config = dict(
    d_mlp=640,
    rope_fraction=1.0,
    tie_embeddings=False,
    init_std_qkv=0.0367,
    lr_head=0.00534,
    steps=7615,
)
Each number is 128 + 32 x the weight over its row's rms, rounded and kept within 0 to 255. Layers, rows and columns count from 0. Numbers have three digits each. The size before them is the row's rms in percent of the matrix's.

# up: layer 13 MLP up, 640x320, rms 0.141, rows 65-131, columns 64-127
# down: layer 13 MLP down (transposed), 640x320, rms 0.0445, rows 65-131, columns 64-127
# gate: layer 13 MLP gate, 640x320, rms 0.133, rows 66-131, columns 64-127
up65 101:081173133126136128100162101116117109108103160118131049119158157154115103121070095108150152102159178189127184039112124131079068132166119231151186026115118154083122204148085137129146132079164121
down65 103:181143123148102094150171129165126121139099134108128120105168113096112163133094164117179128184109101151157081144146177119146118129155141123137138181127107094086136147138118103137131131125104132
gate66 104:125138122081102140111159119100130144164172083148143140121157183101103126099108144078126109136148161139158117170093130175121144136082151135137124098167039079171153140148079139135054135097115100
up66 106:138152143134140134182096163118165188077128149160145126153156111142126134163125137136110163161131117162136122146126057120124124114084133096117104127091113158105164127183110120167145154100047112
down66 106:094138114140098132130184125167063145049077135202151122136110124079137142165105130134114121162111124093160178146121113096103057074111153195136090138139157119176065091131131149125154201121118154
gate67 104:130159151089122139111152113131118140084176048122183119107155146121133126138134084104105175080143140115124153129131120151189141091162109130158149150105182081208151120130130094107147162161121087
up67 100:089131117085091097112147171124118129135119129153149150108161139140203126174076089112105149201157134103125123097106115159115120161123084111151147119144147083103157135079097108114080158105131089
down67 099:090111117117116087116100097126188137115116107099172162106158152156084100173112095140153140104105147126117101141126131173148157084073146134142132077111131092157103062113132123096140131146118088
gate68 109:153092119127138106138091100137141131122058074147125132089144083124130186097135114086097150190122179060136159116103119144127173097171100108129101142128090116130124171136143159073101106155114085
up68 111:150120124153106076182115191159084098122160086124188133145135093169100107115128109140074086095144203107122099130115138134076159060135142121100110157090146155088128136087117163096091116153085119
down68 108:156122140171121178131172192079175132101114088113165124104127114105098139090108050106092152091128153033108161132135118158136154140135079059128109125142109070115155161142145120113085129164168092
gate69 105:091125121080107141128123123117116146148134149101167111083052169120073082113142093065091099092153169150146188143133070164083136155125108099163065112214201107130137056098142044132064182189149150
up69 108:133129171072088141116135132139174075126093147128142113116147144125161129136174120116144147139121151153100104182152111099144152152142147120094066167171139109193134111073131138065127119129083122
down69 106:112092154130168150102168161138163101197131117129096169094098108134110090148111188117068131137139020177139188126093088113145101158162055134149091129120119096144156122055134127107097128068111116
gate70 096:127138112089136142093138079165088082096184156131139106146137078081157183138104095054099111127115087145132171142105184129120082123104122129183050127179194145092128170101133123134178171150138136
up70 102:132067078137169121094109133120116051105126136021126063160174108074135166129125183070181086206140149120162125166116144108152076105118090174033130122126153158093136120107121108130163159148132143
down70 100:093128154180138096107093130106066107132154095115101109104149107102070147154089114141129121096118166119122128130128149196083138161081097140157123142153105145112150117145128119109141088171123112
gate71 101:113137124144153102138192144129163100065106134134100131091128122122119128124206166086103112123113135105177149121097091147129136136080128117124130159142082126101114072163135119113163100121189144
up71 107:110070147142137098160050148159142155152141105138137134115077115178099125111128158119129081119180142123150107160139100129106185182145146145147086120173114109141159149081151089125104176156105165
down71 105:109121142122121166135108120122168138158144140158095113174103163101175067168182134141137132118106190147140092158151110140161200095159134156127106130170098068123130108129162172041191066145114175
gate72 101:131070099162140121077150149138035134187149127181102132122103166118115187119095186136087139137066079117122144122141074121148170125123094066160154144093143084165138121146136136123129131169132099
up72 097:141139129144075110167090108130162127115102130091139085102171060153105116143160102112154129150102154137147105166129170101105070141172185158111081111078126111141054109139101115096093133167175118
down72 099:151084119150106161172147177118169074160198157102160164142147096119177181122144116084122110154134130100177111111110077150140093149139096094081074168158110080191110073154121175107127100177098081
gate73 096:120066152162077121137205160142160140135173074070140141139134157132170123137099111166123132101104140100174154066146121141079105138113111064125138115163113103158111134192106112125146134056169190
up73 101:088154146107121128127135168155109126136076138103109083112119160174070069095180128090159118173134103126157145114136136075203080195129113103130090121116081090098120202159088166151116162171111145
down73 102:072105121141113113136074172102137128112125207122129143111139174102136177127141103115143103068182104097154150095128117138168103181134126144137101150098121104175141093119068140134138123175100178
gate74 098:122133203106123142115126167113110097179150097144076133124166124121123167113134128108171120136099107178167076102115110101127173115056087133154135118164088131100144152121110138102099194157135118
up74 092:086087118165116136122121148146114068086137135123133195128126127127124080117197112109149130115158149091165090127121082131146100151083081101095102169126098092128173135081131138177123128070099160
down74 092:103098105128121129137108128109138170107121152160174169175105169122102101139124164102086076099217119109141196157155087133101110096191141118084174118087104121093070120126174068114117105096106095
gate75 102:131131079099076215145116183045061141043102124157104153156118158114124129123209169150123121143055144117113126134079073187177118138100158140152084136123059093119176090097121094120111101123111157
up75 097:097147113106115135117118143159068137151083086085072137181126132131140107077179121185138143089154134142140143104168175096126106124143098080107110077125115136160141164149146146206151089178116171
down75 100:103125107120093143090121204157149124157095145085131151152103135118145089128203155132163143079103155137113128163158046142130115145170092090158150080143159145152141140174143207155150117118155174
gate76 093:097107188150090154179137121163166054127124146101116117157080115201175128116158044149118140105098123173131097158133127168184111082134078107112127125187100147126177164183112184117135136124164122
up76 097:156065155117138110097090136130134116150181123160196157093169112071096074221132076121099096131097119091131135154096128138127070124124142159121140102218090179106118115150104135077152063131154130
down76 098:131127081083172118109132109150153147151181165141139121167139161126068150146103099164046175132136132143072100068076091110117132158134155105153160137156149099114088144097137146068085079136110104
gate77 094:131124099159140067069157090157053130138111101159166139136183140110152129131138125125098159171132164104051170104177084157123148110150169143165107139191125108093106123055208158100160186147161114
up77 092:135124193135094111117142166115113114122096142187103154085115096163100134173112116075108082133104142146156110175146137148208208113082118100142100160116110160100132124203107104161126159119132098
down77 095:102104117132147158146189163083132115087129138133135123124116169138092066049108204164124135154221118117123121080145124106101132154181170120150165142075145110150101107113146123099170126128140139
gate78 102:164123134126123104133140103110150126152177101135085103112143162181136153126103145141159070157090083135092108176147116131083136126132127089067101165121153132087151157162158120127191172099160111
up78 104:144108095124116135157168145130114164203161163141127100106135135073154099066164128145124133085195160140212158122096163122115188164083119124133149132085134087138150128093101164128128140093148083
down78 102:146145184161115148165183072189083130121105183127178161122057144083088127166135110064097111159139140124127143075149111097152115124113122171206167094170074162130138161138131062119135128226131114
gate79 106:108185130100140114137110126134133144093093097117209149149084131137086147086139171150119155148069136138103109180186134162105115143098138161152110159184166150143103082168109108117114122134134145
up79 103:135138082119149163176110149118121205133112169080081116121168117159129168129093093152116133171139145095093046085173135157126094121134119095168180179118050189140142109110126062122113102146122110
down79 100:157101141161117115121118155145132163098107138096157085109153075138177129143144195193108131139109177112108159164151160107124180117102132127163115132178191119177150146169147154138163091150176146
gate80 100:110128063135188151084106123151147159159115110134083098138084096185173129176117148155108124174185184130139123153087156152063111100146124121161098158136135180105082066073148147055107157114144081
up80 097:146158196161156105113106140211091129143130113095103114091154136127105132087138138076090147159096116144136084129109081107131182146115082092140125155153134172138139084155148099152099117148092159
down80 100:107104187126113100135151126121109091145143151121137121135086119119094208102128084152129155084084106168191173121147122179117118082095145184146090108180103097142190140201086109082167105174145135
gate81 096:140124094094116131101144172190123148133138151155080101192128150112106132127132112151134108141090102175115139165111124107130135117142160092127161065099105161151107129124117133155138125133152136
up81 097:079179117091140109142114130128110171084115151146089061125146101119104154111134137138157150124083080099160139044113125144121127116111086100141141155134111126117160109195153168087136066109182147
down81 097:071114127157174136118107152179142142102140096159179157118125151088141136088133092144167131163147115106158128136139156186134175137103130085088102090144063149125115109212104127114116133096167081
gate82 106:082130129087141179130146089177129089117109137090088047129095150131197114153185130081081080124131143107083143174131125170100130098128114096060135141114117162138097108100111110113127177146162107
up82 108:124104112172163194106108192158126113115092138127111086129100121097149104108159141106106136140122120109140168113154095151125069125082146177111134136139140126105129153152119126097095113197127142
down82 108:126068156160121193139094099119133145122133116085120161159148118107152133116119157126155123140125084134158126133100137099140138155107118135133156105053125124093068160193123117143142177187094147
gate83 094:132127179153107072134113170120109138088086156060159111148123152156161151074131167186134128114098166131147131123171074181104083056061151186166174164141116158159141088137134150175077087146134116
up83 094:193127107101158053086122107120117120105147094103133204158120106180096175118138114161203107182158116108110095119186100166148121103177147099113129160146147139117172104163128145137105126165069136
down83 094:165136148126133140186128121163101113134114093201116151120173117154117111065152152115138167170128128141189134128155133162061135150176115092143133100124095149084119197126128064092145121180117172
gate84 100:140190143071125047134084119117083084147143081203155055125139152101096115168127158081104124122077101187124093152118083094202154134178197091121145162168141159103122134127121132131148113146173098
up84 097:145087153097176174134105134152158090125105119138131139073105141206134151129144088119043132130200130140172127136165135146124167124161115098154128210095073116132083126110097150127153156126100203
down84 099:091179199107111097175169147158165151086154140100090106095167142153138108171143065067094197149109108138131083131101110066091167130140153118080154206083107104093113118160160098187100138086171155
gate85 096:115182107114149083140188109087052102120180133122179056134114126169110116138154056127095100135119138136101135125138135092123128111093128163074145153131135125098158151158170184147077147156090178
up85 102:105134142099141134184129033106150117148142147165105103129137175129154121138181135135165152096158156124088156187132150134116198101191095143118073133090146105120093127138132103125077105144113129
down85 104:145125171061116114149104102125151186176132124097129190097146136142153162082122094081115175080170136109079107116107121173151125169064105089129068121088108107123090115100110168140157121077113126
gate86 101:137160110099189127141068195063072144093081155177146109115139108056155088137159181166137068122181127138168162068152139109140108094159194117102110109176136086122184154107098148077132053153114140
up86 098:135103140068127103141137177106118112045139102158178110109097117130129101108151162157141065173168144134141163090114061148095140127141138165129111158083119091117098167077107150131122090142082208
down86 101:117106152083130166132179150157138104143134104128131116097139114207119096088113146078122142098085074093176196195175126148138119148153141114119121106144156036152133093104117110152141164135127135
gate87 097:144124133137092140137099128136113135200133141130118098128148150066122177174184154135105194097150195053061138098141131179115102115109127093102136177080214152114140085175124178169060114118181120
up87 098:137159099166075166104104148083109126105094138146155122233134096150092110117142145159134121135114104097107135117069115106137131137158112158091104115097098149030172132112119119073140144120123103
down87 099:131147095165090066077139143127148135144179150088148187169123158132137041163116083122169078096137170149152072088140098161097148192163079183122134105121073092129136107113106085136142139136116136
gate88 104:066099153122048068131078203109134096166089113124171146148097121146118089151154106151089169116112112056119171089110154117077144157046140095124147121112165154115111131114176126134090147129159149
up88 107:161156118127080077139115118149164105128208145184086175132140179163095117127191182175136173151152133115216094089127100155132157160160170117142146092129143071167080144101061068156094159114125144
down88 104:140143181125072221135130114175160159142155171157135096143084117152106144114101159130072131126134146078150102144129085130176155126157136135118155097113155124167141107149118127123069149069136148
gate89 096:170165110169151084152133100140098138188110113155091075119179112100169153168110151127082117116147118183166062151163142134148106100147113105112111053099121143085114130159106129126108119133116106
up89 096:098026206125102111105110067148129106098164134177120125134106195138153107151139137088076089124146152095139146143087175198172172119078165099088103176070095119141103175182119190101088139092137079
down89 099:152121143084108166165117115117189129163091124091120142085127137151162147061122125168194111183193155136148070086098145087135138109112211116085136103174088157121117107142132115135072171124136082
gate90 097:113096168136167099137122105094088148135115099089122148114146092107100118064138137096085163105166104180116146148120074118127060184165118108161122123155182094123147056126141113136126134105194145
up90 092:096152125103107124097123131134132086112172119075126159126125145154125146105148177095174136146133143075122134139103153157114082013121167118099145132058094152113102137185127138132158097136060148
down90 094:092137133093149098155075151129131109083043099167142163139095172083135079076147108178192138123134108134115112140103138134134187125115086161058129084116102115172079179160068083145110148098103125
gate91 104:081091139073163103143142154111165092124108128165110084090175096141164161115158095104121204138107115177136077132165180122113178152123083154125151066096151113150133143148162080149116126135095059
up91 099:092119168117125080091145113165135130046102063109116139115146080115119164141195102132114143121101116106136106138112120101110123126064124157136135143149106151135150160127202091069110134130118105
down91 100:128157142136106078133074179135134166162141120151135172123149078141146125064221112149128159097137136166116126129091204157120132189110130121064123132155113184142162146139095118171114137108132069
gate92 102:135080139161094094098105145144172140106160114138137108107113093152188125238107134094083134123092150108121105093096137178192117146120168175098120087125043088106144138156170169148147158099110145
up92 094:148177127105147141186092161129101184169121116129175133124126138117162128116131145156132122081106127104180132115090081157147122101171107065172128186122166176138157121081147150091107168124098158
down92 098:092147121052108119099102111120112040148151148091141144104146190135127120181102133139133062126106126121085153152136167189114091010134104134149174136183155180165065115101076087188124186141157122
gate93 102:106192115119096133083109117144083114172129069184122108144126114086093064136115113077125098091112110142139157137141129111110161075071175131062142135130135129063079065103130164092135133169134169
up93 101:105131124189126185159112102172094117100131101142171127132134195099139100165143132133144123077144135064118145107089103189203114151138113151148080137159134093138145105134094099126110128188175100
down93 097:165174158158127115064161119099174063156073049124146076142152125107135093159129095099128145132120075128151098153167140125151139143064121110143113085079102162142098118109158135127121109152193110
gate94 097:086108080116149028174161102117104092078063146132084131081111031128104116120211160131145141113079166120119112080156123119124169108138175102147115123147117138197187131134103102110210147145090163
up94 096:109105181089095146176105101133131112125149134145165119138145115142074088193090084131157156056113117091164193100091170135113148148078100124112112161141123181125132136155147140106122134177139116
down94 095:149169139120148090099134136147140162097146113138188134079132109189086147124127153119094132153155079101137161110125161134162149113188136165115141096116112139135083140099157110115150160131112156
gate95 094:050109128145070123157137187221141085100120132089126154147104104107151073108114145173174111127078112127058190099110098113087149119112111123120121086203115159148179160141089132151166058115147128
up95 092:151118170158190136143150141158121143073080143158155137125167112126091088115156178112181140109150062176052126136115119091135164149163138083167088146183118085115132128123091147107135148115169100
down95 094:170117157166117142130135110131188143189092130153163076124119103100118079199133128160156155113092146144180147120098091108143132077092150142158122095128147098122111111128035128116151110171083146
gate96 101:135161135140109142189128144155161204189152086171185137175116066146052078129172132141135088134115128149124114127156072149074139149102177136119160068155147130076115084067144196132145119164134198
up96 104:161166179148144126140095167128154155153124138119086158121165108081141183134191169140142121108166117166105127074102082138149145150133170116104156125128110067186082150100148093165171139136112143
down96 103:096134141142144125151165178188121174087200098143193055067114129194168128102111107109164099129128046127102136117103118147085126130159101156138171127165147171096190142119112086131151076132115152
gate97 102:101108126140134146128155145133160149103117117124142088131134129082150124170110104143069111105246105110070119130118093094145091080121146063197053109129121125095173140155097094188142092138131171
up97 109:184115130132133173123195100141072173139231103085130147159145156114098108138124119138114065120108122111152151193093104142121101142129163154125129155191111141065197176133160125159133118119135159
down97 109:170132209089121123128119090121140123090202194125120121095150073118129156151123146085181126141091114138138130115150123086139163170164113113115201093175190162085148118151114120187131115123161128
gate98 095:078170136080095142120184061140162107139130140136096209118131130124157163091114164160163087108107181155133100132083169170131146103119148185089087138140087160109213166196097076167136155134086125
up98 096:145109145112154103098061172140198077118102166140122089175113112121117129127096172157117102128172169122113056157154145151114141110151188123115099161119100120098171163147145108080170097138138154
down98 094:126156142161079156145114098131131213091188151147142049075187128145101131116093107119139105144162153108136142136139147108121093114169119096112171067158107071144104144130074116182136108140162108
gate99 103:148115137134095153098131122090133137156131119119132158169136186083171167049069152078104147157152115093138149145051116131085090129116078148115095144125125102108158124165131082170115125111135076
up99 101:115125142139102156147087127071146165103089104168149119168162119222085060149138137121102114167129108102119147090078134078101149088131119089123068062170155135182109124111135134141191162127161172
down99 100:153072099096113104141105146134138138126071167121148095141073063149193124188173127105071092151107144129101111167073157122143106109175165127121161073120135114130092174073136131103114174154107111
gate100 103:115139106103131130212163126113155148121122067086135074141163100109131042089169130113158091199130182154082170130149126139183105178132147147111159127164062081132153160130128180132118172143136111
up100 101:131116079136118149078073162077153126096154121159159170150210167129141115168110193172126154130122195126183130111105087167136095089188145141130129098113131107129173083088123138102105118133178172
down100 104:121063130138163112134142103104152164160144148165163164107208148129164129099074132175131158072189187105119087104090136077099051126153112179109159145070119094160109074142153145163126138128125151
gate101 103:050103095137105147169126101182091161119095095123130119136171106123140146173073137153138091121128139151172144198124096191169039140174111160129132133161154140156121127126168202124159156169157129
up101 107:149119091144128201127146081126138128086158124179093162131097098151124172140109191174125167119064098169121111106120123122182137113218166160141085135123098159113101124139117141171118135126133084
down101 103:157050105106134130151110136140151144141123097132109151132140156082071147144103161153111119184081128099073087113135162030143124142163196138190092115182145107137057115176157185117083083128170114
gate102 102:164132136106205111149162149124100153168096088090180140135139008116088142210098085094155121103145185107135175103108113138129088121162148129102097162127117168125146176136127055107157085144110079
up102 100:106122072115095173145141132134109156118163148160136157118143117180141097185092107075213118132149122126110127086112143098128064125090068180118137073135094138102113060122156065150135114112090163
down102 098:176061116186123160165100157171127126117142093160130117092084124153099152154145099164190094182117157071116155081112174109123159175141117068187055145170158204136081159126115135129197134114149143
gate103 099:130117071161068162091117144158151137154107101154123121115130104076101106166049120203184117143140169178106119096149155094149079140079105108142176136163159155091187162120075114178129160159125163
up103 099:089111120096142121104117194148152110137095099180102152121102134105172110105160124068133150161161143139142141125090122081159163095101146106085149131160096151161120104070158066117126103196163167
down103 099:087134131152134161076120083110084096180177122132142164060155125178149053086173149139104179126133086148164122172122114182103113122132199093089114108157200153183120118160146117165099113092154092
gate104 101:115080172108153105085146101124129124095134156135073080151142132100147149081144126145095151109206162091086101101106068152170109188117113133124078093146163140138115179160112184080182148128125184
up104 095:118141135133113108161126101147134140159144142109151108134090088140117073188163141141130145102152136186150098102083056100127172094104122110111074116134142186120142117113130195145117117133153094
down104 097:152076160140145127115159123089143119152126113092163139144166085141142091102151137120125152108137158079127087092143108133114119149092098096129152169136162142161084148174131115118124046096087140
gate105 097:123089142105137153141082131122094096158059076121179099155142191109153150051174132129112059063142142079125120094180174101135130090142068101156128164130128131127127141122191112104133177168116134
up105 092:104098128110132163189149124143109159118131099082124147167128204142118139152159102090135080176118144058129166138145107079134143164075134108150146149150152121089113121183148080125139126061152061
down105 094:069171102090086109113134079154092072134113109203159143125129116078129139105096120178067175133149186152100115137071077119097131100177170147162068071176094106142127148105125122100113129149132099
gate106 105:124101153145126127177094175060149127134102104095119141119097080111070125096108082180093114120110116133108106134132185165096100127128047167131165084109128145156102103122138105141129147143124144
up106 108:142132067177073170091117154139122131103089126158182087171144071141111164110133201142101084160177137151147081172129125109104205136151177102183169142105125168123130153152087123137060177170119163
down106 105:107157122113161121075146127152144172086142162113127113139116151136089145105093107102060091115122164159153124070100110201108102152127102037133141098137115100123077150140096177121103149121132133
gate107 090:104151091109139032125170156149113165133048149101174135199108164120138233086162166154179147111159073078148105090171170157118167159226164136111136083125223104171138150084100089145149139166136118
up107 088:187094071171227086155144077126125091139078157100080149091134121177109192146126117138172127090130154112155108145064116207106121124107166102123154121127090094162132077138104099154134156086173131
down107 093:166115179115121169101144128125131135069179155112132144109103104106159124087224170133155151204178122155112152143084149114102097174132099128091076106134094147125171184102096145104128140103143103
gate108 102:146085091082080086201119113122156131114115099103160120107185147065119182122077124135108178058129083127097142104130164071152150120074154158172092083116140094104178124132122171118121152148166084
up108 095:152105081043107173125118182075162090145131068151161163113154198125084151180151152149110094088121044124127141139108150098120108166124106136088053153143134124120119145185198110132151126119132167
down108 097:067150166116110153145149108103118119133158135098167153113099132125163153183100093113142104134115088133166141124143096123048073137080133120164150173113095078185093117113120139104185126117156205
gate109 097:182158134131084127150115073126162110103100078113112146143111078200057155109091144167169158126104135079158085129167125152104147145106135120090099179143116152121133087178182123155119114180174102
up109 098:203123113109084120098098143151087107156133124114128113137086142165128221169134097171137146169179100090153139118067077091132128087137110095159142065146157139097098137114135150193096163187156117
down109 097:151136147053108134114121157115146111100123152097139124115108142094167134064089149152179105115148086159161139135069100088149072118163080115133133136077151108206144060103138123164120139117158144
gate110 087:103118084140136121134138140138127165105144152091177061117153111116106097095083099166103112216123127120102175157136170152119117114138102169147122107163112176146151137125105134061175097134115169
up110 091:117064157036107131078088139101091123088106113127136125145127102136124097099144121109162113129129157164125084078097122153107115104118149142129205096101111073133129090106135121100093180167133199
down110 094:194145091138085147136125160169135087085065161142169187180149133170095115157042078145080088104118081109106136109175171135141120143108129133165138191148137183089121137135138165113111105100079154
gate111 104:171165052137118081100093121132145103174114152138121136083160077084116209148130148177154133193131145143060171102186136070130106140176104111128107102141139165106134170175107143133142154180176159
up111 104:162115062123166107132113099143149123213124176159156128086153074053164108101120136184122145185125054124160142153115151102186158083120093132144102137147140127135158142119128150090068124075122166
down111 101:175090119090097112136155117114130159141096121177115192039084117130157080132132117126119131156128094206131139179060116110107154106156161120179098144164149164182150105145079157115096125108107170
gate112 098:154105116115082042125074145123202092151149099089158117175064116164093104111073096146104158099153109109127074093130121147117150113136119119093188114143177120147143148122093143113169165118174154
up112 106:161135189144136050161168117112186129116163116126210133112142176101101153151090152173109138102117141114121095147136141096072101123156196147134145184115137127104156172104161164146105181138150136
down112 105:129119173133121091149189168144145120132159136172174162098064132123103103140085139149116149082113098166119138117170099120140132104095115105103154125140158120061072127210205181107158140163151118
gate113 100:127090153065111078118131100206143135098142114105118110111142099085146114119150147134127154127145132164103108108163067169088150083129084167060142211100057165145140156132074073140170131104180158
up113 094:136117111107104112105196147115082044088139122167132115182115127152152140134120131096071115176136127094121184177172173160087107123167177090130126127149151149088120096082130141061137086129145118
down113 096:138102163145074102092121119166143115194113118116146181090098120126092098138168115146121163029134163114123081130173113093125112143103135163116148091165120105146133112178122103183142144148085092
gate114 098:117117118154150128134090156149098152100097111081135168118085124122142184137157172097141137136101120190104138071108131131156110138117188140126118166148139115107122091073138147076190168086147097
up114 089:101116108147015110145150137130158097108159128086161120137125119190071151095116133131098132154108166126128101171126099131125099125131064156150125138059120147124193148206151156131147111183133117
down114 091:094120112156131129142141102164150146108141223099168119139157123166162075118144126119160143113068150068138159157128143096144142085043099199142141134084134102112101194159126157175142128176128090
gate115 114:198098227166134161119116105157104174143132115147114151163131122074108096150118131110130171124132183070109139159095110108065154146104176114105057164163125073139103131155172141132120128145114149
up115 104:138074121159154132171181152187153201109167125143137103137114103059071102189075087125114162125135156139100175117078065087174127192160133144105094190086140142097105157141119144147116112123135135
down115 106:065175084114085090153118130102119103139090157064112102153124124144138141160185090108108078109137068166151124160150119153168093083137095168148126095138100155091144078086117143119151127117104116
gate116 105:164070112097120163132153087138132079153107111062124104177152131144168095073105148135149120116137155080175170194143120180126112122153099115119117159146086074158100093190080143103149116179121100
up116 101:141093170161170160067118112075123096137116123132105169117121111088121000223136118070097102092122166195134134165071154158151127159148153058092108140128160145187128107121103102092174134191095127
down116 102:164158085146190121164106116126175071173129097138117089149104055122177096112107089107118094043153151103096167143116102175184119146122177157133088059114148092133123063158084122118082136100111122
gate117 099:118157173113109117099091196096107111117122114095082100173127142090128148085139082146077071126201131063154115152143171170123143102175123137174109156145136124120155122146165138099091250137146186
up117 094:132125126165141120103123123092151096139111129146133153158073080109088121125112168147127161110063104098112155141151125090103177210146088131160161097114173119128121148148138145176155126137136104
down117 096:128151090095186131145113106102149160140150100155081109156152168079121109082170134055115135124190201128108158158129108115097120144163129092171167100147119111092169144123149135125170200134100159
gate118 102:141097125095095090112154110186146142104119117174142211152154131064166130177177193178116169173171175100136158066113157154163155195115127151080145103121106127131112055113161149091094115133198114
up118 099:128099115186126093129142175134092124139149063119156092142165185082122128129173104152134152107073080130131159161095171122146126097173147135120140150148079126129156071119159174153171116118156152
down118 099:164189115097138142116172136132104084128147169102110096131135142174142125157126155157133164184123096098188128119114152160098072134134102154147105123162135089098161132089143133102077127082153183
gate119 102:158046084126118156087162089130158160125113126116129122176123099110075169141101124138142064064106120138128150098116112111152116137130107097144177142146136062136107112135137112145191137130212117
up119 097:112175131134093127116017105103203073103161113130164130127124096111094143113163133148094103109131111124142182151149098195180136081153070099125123139156115099097114150134087128162078198128156120
down119 097:117090135090153161154159167132093116116168154208128143147200173169145122103185165127139204160065162135112112142148098113098213132159101107076176153095137130128146130128115151138079149129111168
gate120 109:073124146104180134087193076092117140118114117084157075179121092148197126092128141171138127172135118100104181160109127104201109115176142181086107196130084154132132157163102222111094113099165106
up120 103:128127095088076083072148134049152182160107146094156091203107130150148116060108144096126136128105132140165153095073105111127154197162099136129112124139144139125151186192064227115100132141128085
down120 100:192114109158116108110165156125208135241092096113132089073132124160172176129140151105112116121167135095101114156105138090125115168126133119117120141129121150130136160179159139176176134138173101
gate121 095:118098045149096059110106122155092141120131112150107151132135101143151128087181141133156116165144118099123109078103169163143107150135073217115133132134161168126106126172156146146135062145163109
up121 095:126119116126123148145109139114104113102100117087110094084085065104036142172135159091123149119155127186177159094060089095184109103133136134139136139170123127208137129127119170136111123175138145
down121 095:122132108132118139100127165087131143118136082141105112180119151137112068087118111155128094132128102103105088119160154185090111144134075192107107170139116174113133126137132170137165124125124152
gate122 103:119165142126148083103168150151133159194129128129146103168125124064167084148143179179164130124152098129129109125072136172086141072172108135164087169148109150127132145091148106123137122124121061
up122 101:085166142105087129154132167148129133075108157193123145119162153176095143109094181162143130092157153130070072109087091141104086125156173114165112168143175140185141100129166145051143162139114120
down122 100:104149151128111128147112078133190149087159136079132108117133067152123126089000128098123151109156105103139155089122113077131094179053133135146114110101091161143130091108155148086155115060153160
gate123 102:134114155194119153110129083115140118095118165125108105093131136185112149126137145201098127131123149136045082100122159175144118101133150102106104133111125128144129166139140154152125146156130094
up123 105:150093166152163130115132160145054145143204186148188203165156093082124119100125063161149109106114098135148146166130097111154124132061119136124163162133114110105067114143129089148119147145113110
down123 102:146136106162126173094142137129104113151131167103198142085075203083076075069118105137128150095110146138146102137147152148096144093123097143129128161040176118170205106116132126143168191132075158
gate124 097:116085113172087128104129148169119208145126110120136143064103087132153144166141153160137148134150134114172127121094172098080149136171104138136102192138122188097081206129087123166121167147078147
up124 100:132123154146092100112137149099194174167147144109131138068110084163141112175184130075145070053071113159157100180140126095155107148137115135101066177034081163153088205154127055129092116120076160
down124 100:147127150158111186158088137131131107084103154095070120151089126172166157136135142129195129119099174101148143094146113084121062151079138097090126113113130132114096127135164166120105114109105179
gate125 101:175137124173173117194186090154182160147110135118171105196073110118108125090116136105151160141093169146113088128174134097156098125163093139130126104130073094149135106150098116217123159114113099
up125 100:138088123091125119115114205111098128175150116111147095112179180155089146153139132149121152098149128116138129167131161155100112090157174142139160124157115141098120141069092111072121108129166200
down125 099:106099189073109163116127149085068168155118133112102130119213105145144181149164058128140086060113159113107147095081171093092092115143149105153162158126160136152145200080108156139101084160182070
gate126 103:141141132175129134142181108159087124150157110149097118156166057097156072101088129122127171113150128159163153120113140156105133155128102132135117188093125166114175153142143178158142124131173131
up126 103:161097159070097138136132091084088108099155151107126085126169117113104175140123118120152125099081137133190186093137133109099069141131158081088189173159095122138135114156104089162115194150116090
down126 102:110117127130104128117118081100139147064149143138088094158150120112139125144148148059112052140123087146103139149137069146104047099075156091122157116200112201132160170207102079175120096150165114
gate127 105:161123151097165109079120132147178154098102122099124118126140111215205114134140145148070113145138101081162111110099116120146128117126128179156108106176159139102180124076127142136166186089108153
up127 105:052108131128162157122102121096090086141165133148170061121111110124120142128139164127143142122149076131135139129131124157140105106165158096124110140147102149100085135162102076175156097145156139
down127 104:151084130139084160106115110134134122105102142060136053170110118139135141186191129154114166161130189094177158125105141083090119144152129172128102172124153144159144124156104107094157082176070155
gate128 109:144123113129185176131129145141121053138088134115092170139135123234151093138091101137164120101089177101094144069142157064147133136171171082127137128109109140162092120144160143080093099168141158
up128 102:150111087121178075174076141086117092122046082161098121135103089138125139157106095169075144138109167105135143137125113157083080127172180137134084058140106099121174155141228131122073195081114075
down128 103:179126101206164158153107098080137092068157116100133087109091127123152079146131099138069134131088094102125085122129101135172131138154098156137116139100171155200152132148161116115169119150065136
gate129 096:186156131080153176153151107167106058122108095121140156175067164136127131131193156135118121088117179077201116093161185096150148078106147139120148105145105105173130145139112121178092138162103134
up129 100:142104076126144147077136129078140138175138155168139143117107141161137107103205147062173111161057065123148162171161171124160121125175094111155110106127088095115187113128150108161135162154102091
down129 100:136077122122159149112100063101146181165090115102166161166121112118162141117145182122133108161171177098119101151064136103131120128100092156125156067133152115151117113052130081175106137162116107
gate130 102:120166140169137135132082128192159150126094092211176100098116071083107110146129115127112099057206208119125134133170137169110147158152156092127073176128158119142082151136123138141139165125130137
up130 096:157147127133119108160121099115066157171124135154124102161136121183101080135142141096117139149164106090107128137095104143107122127162115094140096138122096108162153126211151168185172107110122139
down130 096:073097063184185120144083146083080124058182121130145152141205137106167136158116076068140099064109145107151120130110151127119202051120122073056145153163118121081193093141165128119130121070154110
gate131 102:123134174111150128175084120173093157104146130110125141125083128082141043113128140135187212101131148124133139135102103110067150068047081032139128095198112155116165099154120130123110154185129128
up131 091:090124137094118125128152107133133195108078155132147134165071173109121132155128087116182131089154183142099107119108136135156141097119119050126103105169115150132119159121137111139062136129164176
down131 097:118120101172112112095083126087159053115140089096125115141145112134144159095108186112090124134104122151082148129158089114131123146199143172095125138097158136128123164086112075147187118103126123